Weights of a small GPT-style language model, trained from scratch on English Wikipedia: vocabulary 8192, a variant of Muon for these matrices.
Each number is 50 + 10 x the weight over its row's rms, rounded and kept within 0 to 99. Layers, rows and columns count from 0. The size before them is the row's rms in percent of the matrix's.

# layer 14 MLP down, 64x256, rms 0.106, rows 0-50, columns 192-255
103:61 37 43 36 51 50 52 60 53 67 44 53 54 34 62 50 63 49 43 38 40 60 42 55 41 65 35 53 58 46 31 70 56 39 42 37 53 32 53 42 50 58 56 46 64 67 33 44 49 52 43 60 39 49 38 61 50 63 46 59 66 50 37 44
101:57 39 25 52 59 50 49 41 54 62 29 44 58 61 55 51 59 55 57 51 44 57 58 45 37 53 60 52 67 50 53 51 51 45 61 66 37 35 51 50 31 41 60 47 48 22 43 64 53 47 37 39 67 54 33 67 32 29 56 50 43 31 60 39
101:66 58 65 51 63 53 48 46 45 44 45 38 49 48 55 33 37 39 52 48 47 43 56 55 49 59 55 35 47 70 50 44 60 37 47 44 27 43 52 57 48 67 56 43 44 34 59 47 54 54 42 43 59 50 58 72 58 61 33 69 36 37 78 50
096:41 57 48 55 53 58 53 71 55 50 29 44 62 41 49 65 55 50 44 66 44 50 60 60 30 35 45 68 63 57 71 70 52 44 42 51 36 28 35 50 58 41 53 50 59 55 54 44 60 26 31 48 30 61 40 40 39 53 46 33 47 49 39 56
103:69 55 60 55 58 56 37 53 36 52 48 57 44 55 73 34 51 61 52 59 51 53 33 50 55 53 51 29 49 57 32 72 61 63 64 47 23 46 59 55 47 31 49 53 36 47 40 52 47 71 49 48 66 41 46 63 53 58 42 48 50 54 57 31
110:47 33 41 34 52 51 48 54 26 58 56 54 43 45 45 76 47 55 64 43 35 50 59 58 61 44 70 41 54 61 38 45 43 52 55 42 62 39 53 58 55 68 40 48 52 61 65 52 64 41 47 63 36 45 37 52 53 59 65 60 55 60 42 43
103:40 44 52 35 47 42 59 46 50 47 33 30 44 44 36 38 52 50 63 51 44 60 67 67 55 76 59 67 55 58 67 45 54 66 69 52 66 37 61 37 48 35 42 33 48 48 50 66 57 58 65 56 49 49 47 58 52 43 37 44 55 49 39 59
098:48 68 56 45 45 59 41 53 57 50 55 42 39 51 46 69 55 57 50 48 45 38 32 47 50 30 46 53 38 49 54 48 61 42 52 52 37 66 47 29 54 30 47 59 45 43 52 40 64 74 37 48 56 34 51 36 43 63 31 55 55 59 47 48
097:51 54 48 38 45 54 45 67 51 52 60 73 40 63 46 65 48 43 62 52 30 46 53 55 62 38 41 53 38 45 65 33 42 47 56 38 54 48 46 47 60 40 55 45 67 52 50 52 50 41 52 33 66 40 52 47 38 32 53 51 48 49 39 50
101:39 54 55 35 43 41 54 56 56 37 53 54 57 48 41 56 27 57 52 44 59 53 41 43 36 43 56 49 37 61 53 49 43 56 51 44 52 65 70 55 39 54 46 27 53 47 46 38 37 48 46 49 57 58 51 18 56 36 44 38 56 56 56 39
099:51 57 68 53 57 43 56 56 50 45 56 35 61 42 42 40 47 37 57 59 54 51 60 55 65 36 48 57 34 61 52 40 64 54 37 49 60 48 52 36 40 37 62 61 48 48 39 40 45 36 58 40 45 53 54 34 42 31 56 35 49 32 56 64
107:45 46 59 55 59 38 36 47 49 66 65 60 48 38 36 65 42 39 55 34 52 73 68 48 40 56 58 54 59 33 65 49 28 48 46 51 43 46 54 41 54 57 46 51 51 29 31 39 60 37 56 40 47 77 55 62 54 36 49 34 38 68 51 42
103:48 46 36 54 57 46 44 74 54 51 59 65 48 46 51 43 47 25 59 37 40 45 29 37 54 45 40 40 46 49 50 66 39 38 48 47 41 56 51 48 55 68 63 51 77 46 37 49 60 59 39 41 67 52 44 60 54 64 47 44 52 60 67 35
100:60 65 39 72 43 42 58 48 45 42 41 57 59 49 55 69 53 55 59 62 56 34 55 62 41 36 45 63 56 43 56 41 45 53 47 31 55 45 31 52 57 51 45 44 26 55 41 50 46 58 48 46 32 45 64 53 51 57 51 59 47 46 51 40
101:63 53 44 55 51 52 63 59 42 52 67 52 50 61 28 49 56 39 66 43 43 76 45 64 44 60 56 46 61 64 39 45 49 46 32 39 49 60 46 51 45 32 51 46 64 61 48 65 49 44 41 50 50 59 60 40 38 45 42 63 53 66 40 50
089:54 50 59 56 54 59 61 51 58 47 55 30 77 45 54 38 26 52 38 43 59 71 63 58 66 49 70 41 51 47 69 50 65 66 44 50 39 41 49 40 39 38 56 66 50 47 60 45 39 39 62 54 42 31 58 28 39 57 23 45 45 52 65 64
093:56 64 69 66 55 51 50 66 43 39 44 33 51 57 53 34 61 42 56 51 56 43 48 61 51 64 60 48 31 26 49 58 57 47 55 62 54 66 57 45 52 42 57 66 52 48 49 51 37 46 57 61 24 64 55 24 35 52 61 52 39 45 65 46
098:50 62 52 56 61 56 61 39 62 49 38 39 45 58 53 37 61 62 59 40 56 44 56 74 54 42 41 48 46 47 60 67 53 38 55 69 54 25 52 40 58 41 48 51 45 47 59 40 51 38 42 34 41 45 52 51 74 53 47 37 40 35 47 67
099:64 46 34 60 36 51 45 52 54 53 66 45 62 45 44 58 49 49 46 54 43 35 41 52 60 52 26 45 44 40 60 54 21 50 53 67 52 69 40 53 57 57 46 42 55 60 37 52 47 48 65 64 41 39 61 37 45 64 38 47 62 58 53 48
097:54 37 20 60 61 46 55 70 51 46 44 70 40 51 52 59 41 48 72 42 50 50 55 34 45 54 60 54 48 42 66 48 46 44 64 65 62 35 45 36 69 48 52 52 49 22 52 54 60 66 55 37 38 52 41 71 46 47 43 50 43 49 42 41
098:49 46 60 51 56 61 41 48 42 70 43 47 60 57 48 72 65 51 43 52 69 48 40 44 56 46 30 52 62 56 35 48 55 57 37 48 52 59 55 53 43 46 52 58 56 54 59 62 51 57 55 63 45 65 44 60 54 54 48 38 54 62 32 15
148:54 43 43 45 44 57 29 42 32 58 49 57 34 38 46 45 45 46 46 34 41 45 47 52 43 64 52 41 39 42 71 41 48 53 40 43 45 67 39 48 51 48 43 46 45 60 54 77 43 42 57 60 57 62 56 45 47 45 43 36 51 62 32 20
103:43 55 67 53 41 43 39 36 74 34 49 54 50 54 65 64 42 60 43 50 62 49 61 42 35 32 29 40 42 59 30 51 52 37 41 46 50 48 46 41 73 68 50 50 67 47 70 45 57 46 47 57 54 26 57 64 42 50 47 27 39 49 31 52
098:53 40 54 62 50 40 39 58 46 43 48 60 50 53 45 39 57 62 49 53 43 62 46 35 61 65 59 42 50 51 24 53 63 37 54 61 46 47 58 55 39 69 59 60 67 47 51 54 31 44 46 48 58 42 46 50 58 58 48 80 65 51 40 53
096:33 47 59 20 37 52 54 40 51 27 51 65 51 40 47 54 55 51 47 40 35 40 54 51 44 57 44 36 65 47 55 38 31 54 59 60 55 48 51 58 53 44 33 37 43 46 59 48 38 59 54 45 45 30 45 63 43 44 58 51 69 36 54 46
098:47 55 50 52 41 51 50 41 43 44 52 58 40 54 49 64 52 65 68 42 53 47 38 49 53 56 64 36 59 49 50 53 54 25 58 52 44 66 52 27 57 46 54 39 69 72 46 45 43 43 36 44 61 43 67 42 58 46 52 47 38 69 40 42
099:59 51 62 72 42 50 66 67 46 40 70 50 52 37 52 45 59 52 56 54 51 55 51 60 46 56 58 45 43 61 46 54 65 47 50 45 55 49 46 59 36 49 31 53 63 57 44 36 43 69 56 50 55 44 55 55 44 52 62 46 59 55 60 53
114:62 58 55 45 46 32 38 53 45 47 60 58 56 52 59 43 42 52 64 63 58 39 42 54 36 39 75 60 35 39 54 37 40 56 51 48 44 44 52 75 37 57 42 50 41 44 59 51 62 46 50 55 53 35 42 52 40 47 53 48 47 54 54 26
094:43 56 41 49 38 60 55 47 55 57 66 68 60 60 61 57 58 27 39 54 55 44 42 45 51 53 30 39 30 71 57 31 43 48 40 50 69 45 50 45 77 80 67 49 49 54 57 46 50 48 56 60 56 52 42 63 45 57 58 46 54 54 48 51
097:43 62 72 39 73 32 58 43 60 48 57 51 56 39 41 52 55 51 43 62 42 53 53 66 58 46 41 45 40 63 41 46 65 57 37 54 50 57 41 48 49 41 58 57 45 60 47 41 49 36 51 44 43 41 58 65 56 63 39 58 45 36 59 39
099:47 67 49 45 68 65 36 52 37 33 54 50 46 62 47 50 40 54 50 65 58 51 46 41 61 43 59 37 45 42 47 59 48 39 44 52 35 51 52 69 58 27 37 45 52 53 67 60 34 43 42 63 73 48 37 49 61 54 54 58 45 40 59 67
096:34 49 39 52 43 55 53 38 49 64 39 47 47 41 42 42 31 61 55 44 50 60 41 47 47 57 45 49 49 61 21 62 58 48 49 52 58 56 48 51 38 27 43 70 58 61 51 65 43 70 63 38 31 56 46 47 39 44 52 64 63 39 45 51
101:57 39 40 63 59 52 42 58 73 52 66 29 46 49 55 33 55 62 46 67 59 58 46 41 44 48 43 34 53 48 60 49 52 69 68 42 51 47 30 69 42 68 50 47 68 63 36 53 48 43 52 61 45 53 56 45 43 41 52 53 52 45 54 83
110:58 50 38 53 47 49 64 48 48 48 48 57 40 52 39 46 52 50 50 65 39 60 38 58 57 42 27 58 55 45 49 48 55 51 41 53 41 41 55 39 42 68 43 61 55 55 50 43 44 38 54 46 62 52 53 55 68 45 43 63 55 59 33 54
094:51 41 52 53 37 59 56 53 59 43 59 40 59 41 68 50 54 34 47 53 60 56 52 34 61 50 45 77 47 53 41 68 38 47 47 59 60 67 43 58 49 60 59 49 60 42 45 46 56 57 45 49 32 65 51 56 36 68 77 51 58 46 70 56
097:50 28 58 44 68 49 69 45 54 44 67 61 56 55 47 61 56 50 48 62 35 29 43 51 48 48 67 37 58 48 61 50 59 67 63 61 49 57 51 55 62 47 32 55 66 53 52 45 46 44 56 56 45 49 46 60 43 53 54 64 49 41 46 45
110:45 60 31 62 48 65 33 56 41 34 53 51 46 63 60 42 60 53 50 41 59 58 47 55 57 39 51 53 68 33 61 58 46 43 54 36 39 35 42 69 45 47 51 62 50 43 56 49 50 46 56 54 48 54 60 63 61 57 64 64 56 52 37 66
097:64 34 32 39 52 37 60 50 53 58 64 46 59 43 63 62 67 65 53 48 45 46 39 46 39 45 75 63 53 41 40 48 42 50 54 46 60 40 48 44 53 55 54 50 62 27 55 59 24 49 57 69 43 40 56 54 70 47 54 29 45 55 40 48
103:60 40 47 41 46 58 34 41 50 56 26 57 34 47 49 60 39 61 59 40 41 61 68 26 56 65 47 48 51 58 43 68 47 35 44 28 56 38 60 48 47 53 33 46 38 55 46 49 35 51 44 45 48 44 35 66 49 45 50 44 36 30 40 67
092:44 51 40 49 47 50 50 41 52 43 38 48 31 64 48 47 58 39 49 57 42 53 46 56 63 54 44 51 62 43 63 41 43 62 60 49 55 47 54 50 52 38 56 55 49 54 46 36 42 52 41 69 45 51 53 42 75 51 64 37 56 50 45 56
100:65 32 55 55 56 39 69 49 48 40 50 39 38 49 65 51 54 54 57 44 53 48 67 40 53 58 64 60 59 50 37 36 56 52 25 64 60 41 42 41 51 66 33 36 49 51 44 55 41 54 47 34 38 46 46 48 48 54 47 51 52 39 59 52
103:52 39 56 34 33 63 58 35 53 46 54 36 51 57 40 37 44 53 32 44 49 58 49 65 52 52 66 42 52 39 29 50 37 60 31 35 45 60 53 61 45 33 34 58 31 57 54 55 45 47 50 60 50 59 62 43 53 50 58 48 54 60 51 19
109:50 38 38 57 60 52 30 46 60 50 36 53 31 51 61 48 69 38 38 56 42 40 48 56 61 55 51 65 48 61 68 45 45 61 58 58 49 46 59 57 43 64 54 48 60 60 57 46 38 56 64 38 51 61 56 44 45 52 47 40 50 56 42 39
103:45 37 52 48 38 39 54 68 53 69 38 64 50 48 51 43 38 40 52 44 57 43 37 50 39 60 51 29 42 46 39 46 52 44 51 44 40 68 48 41 54 70 61 54 57 58 45 55 57 54 53 52 46 57 42 53 37 58 54 43 53 47 50 37
101:56 54 48 57 48 49 53 47 64 58 56 57 54 47 48 54 50 55 60 49 31 52 52 31 54 44 69 44 56 43 34 54 53 63 50 45 59 74 42 52 48 47 46 57 45 44 50 57 64 73 57 38 48 68 49 66 45 62 47 37 57 64 52 57
102:56 63 53 43 57 68 59 32 36 51 71 49 55 48 43 38 56 67 33 60 48 33 50 56 44 45 51 28 56 61 40 58 64 34 50 63 51 42 41 61 60 38 63 48 35 63 52 44 49 42 53 36 24 38 52 54 40 25 45 62 45 67 54 45
098:44 59 69 48 35 59 42 41 64 44 34 46 51 34 45 56 35 56 44 51 55 42 58 48 61 45 53 47 28 52 52 59 48 39 43 38 52 36 57 39 62 62 32 56 40 43 54 47 54 32 54 52 43 55 55 40 54 69 59 56 32 32 48 87
098:63 38 38 57 54 35 60 62 36 47 46 45 54 48 37 25 46 59 47 37 62 55 48 60 49 53 52 66 62 34 53 46 46 44 47 40 67 57 53 62 52 48 53 47 38 49 30 61 52 50 42 66 51 59 40 43 53 61 48 78 41 46 53 84
095:45 61 48 47 58 33 51 46 57 43 34 33 46 56 51 60 42 41 53 40 55 42 38 30 32 53 24 48 49 58 49 38 42 30 50 24 47 66 51 35 50 47 71 48 47 41 46 35 47 57 31 57 50 66 34 29 51 41 60 44 40 60 49 55
093:37 61 50 65 48 42 74 47 51 51 48 35 45 70 62 44 34 71 35 54 39 45 49 54 57 41 40 71 46 38 53 55 56 59 43 41 50 46 49 45 52 33 42 44 45 44 52 48 54 54 52 36 60 52 51 45 63 41 55 34 54 49 57 67
102:50 49 73 47 54 50 46 60 49 64 30 58 58 48 51 67 45 51 59 59 64 40 52 58 56 37 67 53 63 49 45 66 60 50 59 59 40 42 53 32 46 43 62 65 43 56 66 43 55 62 48 46 61 44 33 40 53 51 51 67 53 43 50 17